Part of a small language model's weights.
Size: width 320, 5 heads of 64, MLP 640 GeGLU, vocabulary 2433, 16.2M parameters.
Architecture: no biases in attention or MLP, tied embeddings.
Training: a variant of SOAP for these matrices, 990M tokens, 3775 steps.
Each number is 128 + 32 x the weight over its row's rms, rounded and kept within 0 to 255. Layers, rows and columns count from 0. Numbers have three digits each. The size before them is the row's rms in percent of the matrix's.

# layer 10 MLP down (transposed), 640x320, rms 0.0701, rows 260-271, columns 0-79
112:142064186125097163128122068122159155092182116060128073096165162159120180151172154161057200175105113133123164141179124116112136152170139121097144152102077137152132190191169086086094179169051112140156083137105192151131174143132119096152130094
103:132082118163122131068136153098180123177193105089116133108126146167124083142143076149124148167144141125138247161116083104166102105182140125187075139109172124122140118154128156170143069098132106095115059129215151126163092135143132082099168163
101:093094110150073069111161214108083177103150125113119103044145178085114171144102109155142152100132129180174114138100176155061163144080104150178127155082145178117118156076126148103094136198099116102080112118126169102142156175123147140096150119
098:125127163168124160131190143122122137099108123121097171156165123089126107132132157102175160131146151126113139172176099063148110173170128147155105091087062159124167164102090141098101096171147116086128060080094187108103112106085150166184169083
098:111157146183148097105132203072140083079133149175185138162125056117128127117139175126161160142130133139101143104090118113134178110107193138108176167135177149103180128170159160131188115131130100121068176172186170140129089157078131092153148164
110:119110110152125067101113133162097156143098111131105124124107148111100124093112097167104100109174148087101132125158022134109058155173125160148086138103110184166128110145093129143078132134239056060099168144136084166105107087151160153110143141
093:118115164061091134121116074138136108192053098174120095155138141137138113121121171119087101148097173191173114084128095116148130073140157107148122120085149144117122147071172111138112159178146130131143083150123152127120146162145179091096150178
100:107160131158109100149160140160106137153126107152107093181062109088157148164130123146138110132079131148133165178128093154120116184149112093094113118112119124098137143083154109154065104091213083101102158156179065136115095140129126130124100099
107:174205163138182051134158157135136180107124158111075160104179133138144102177112116131116130055111113109190147192112184158088103135140136080107079126106165139051155079123103173122113116121145132134125255115118102128068072139140120110160142057
103:113139104151127092172113044099138097109136140143060161086142095133128105108113174056176126117144146112165121124158091125104144154089146108133181155126186121126198152113149148160134133165122088151125132130137155160164138130172188153079112100
100:124095096155083110149091164090171080085123145143106149116200136107111121146119147150078123106160110103106117166126156120129100131118127116159106143074144139100105121140138146144127151106092112115134093135110160103150107108163118172131071127
107:151113119155110114096119034073147067142150090148143124079166113167116115146098110157141148086094165075145099090128150072095156142108118086113143123087082070184104083102108097115126133251118138222106140152142101153139143166109143109103122210
# layer 10 MLP gate, 640x320, rms 0.0805, rows 261-272, columns 0-79
100:173115158141133116148126136137123091150124104189107105079168148180123152067103132114087106093172124131121137132134150167167120090118101124172103095148185089142097123157137122086140142134164153173148163168198142098101223060136112187074113121
097:165097106107094162160154146102086131146177050191091098176059121148056142154129132124164068095129130204098135091105087123090110162108100159164185094135129133122153150133111125098133136115131063101155070154153083137123107102203119117102176138
103:119145154199087117115137047092157159134172104050134131141104170143138146131133155107138134147122107145123080158143125135176160110097090119155118167093151094126098126147122199121177172162121119140176184064106074134134139161172134117122155126
101:150116171131089156085108089140094100183209174125140119131126151121126065115087145201170085102110114133130157105083131113124150141134114117152145040165151115089159088151080076128144139093187124116125103132113129190091143155143200124147131149
109:162103103124154107172210104155147154128085099132095085088161133116169133155111130079194142172103138112142094087145139115097161139112101127146138062159144122102081101116129155139126088154091213181179115138118148139152136154066057119093152170
100:121120114137100162139135156165161119169107153085103096164126129156075127127121078109205148113094183130148091069126110131193121119130114095131188105153179121103097186110134110045134163118090103145053115160104158131121099159068112123109119080
103:118095168153138129155130133152127170106182077100042145145078119172137188132123144123156107123113076143176100129132186118099172104160154121150144107166091105173153134074070157079133084097177146144078142116121144136112109105145152122101087160
102:099147167189145093104130175200111120134089089167096120092106078115058074116158099108162171087163085147126151129135154107125159121099092140105114107092107107141117047119173160128113156104175106157140153098155133127115151117080137101131126179
094:100213186138158135121125168122167175129131094145127130107070115079097075150154141139150112172157113092143157133113074165177142085133146142124129056163106149114152188143094092055102131099157148113163062157126124148080129092098191138124144175
104:155118171188185139152156125148173098113135108110154161116119143161115096109156113165140102124102115119132149084157150188128101136118096088075102121213130119127177180131110088103082094065157132150097152081150121113090078097168137123178137109
104:154153118117108133119116091167125125152192105143140118079101136094162157132110137100158123147135143178117116151114105086143130048134104149124109151114129160101155135138142127126085155075150126064108118164085167095098097101126116091130145111
096:094098153081080072079128112128113139150135195063105163145065107108112170144172094115115105109156113058070099144151173144104157150141101161122139105118112061136126195146132149098109211060142118158105142098095106133136153129105098049134141128
# layer 10 MLP up, 640x320, rms 0.0853, rows 261-271, columns 0-79
101:115151115158142175150140197109191094139162139115146137129077138108097125135106104114093134170119136167091177116192077107133133131117118134160169082125162033129148156112089155122191126140107048119142180169117101112089078109149148158086133105
098:142146109081127197128145183149126083182134144087131149102080152111141145178164110161086144124098154082108149084134133110077164132110090165141153200141147171120100070087112165124109162085057094124141108096147118131138072177155096150118154115
102:184126115109057077103120144140155141150136117206051148122112166091115114151190173160174107143148129155162131109082121116124110190111122148139182125186109051079170096079138129122109060196164088075134093149134150171095161150114158144090099090
101:116140176142166142082163133115111105126110151167211127159130147098127115159131110118199111105130150115172166090211148100072138172104142161136130157161090094146086149095133115120108148129125119089186154144150133152105147127111168085152192110
108:139125089155123140081137165170089073086088137157076170135160139129104163163117102085118085105155073118166127152140143137162127136097124145064197095173152101132165130125083097180123135102128208106114178153065143140069133175090128082134125130
099:123144195122129164078226152102114125196116124136125137197161145126102117082180105206102174157117162134114133099137158184132141095099124122177144093094159105127152150148202132081106106108083089133138128128151106175077184101100146075129165128
097:168112134072093127124163103115119172113121157165182162202095117122141130113098102094082164144150107130087120145127164113062186095111132098093114156115154140073125095125150137147131067156136138135171120147187126166107125167074040189110118172
101:079122117133178158151192076162132089135146150160110146099185165119125193107122088103115172159098175187136130144110124159138118147143164146161144083142148101112125132120100041153089153078100122177113125089123153055129112098111113092111141174
099:165095129131105157132147109139128127150152151142125137138168219119144136159118135164127111125059126125113112090081127089184142151080121169172097117122147091087149147129137144170091122158141123147212155163137124186161113093132125175128064107
097:149158113127051137116122139123127151168162146123093195154135140117145111180174166140193096114143092136139140091073137144130158136118102126097149109178124126118128113118111138105126067101124139131148117189207104100163150138156116120145109101
111:139139073118103082108140106115126061170122134172161134079174096152061042117133120197107101078138135088150122064135190130083135188097133080143107116114110110160111121128132139149184134220113135178120118178173133154198151091133129137121125136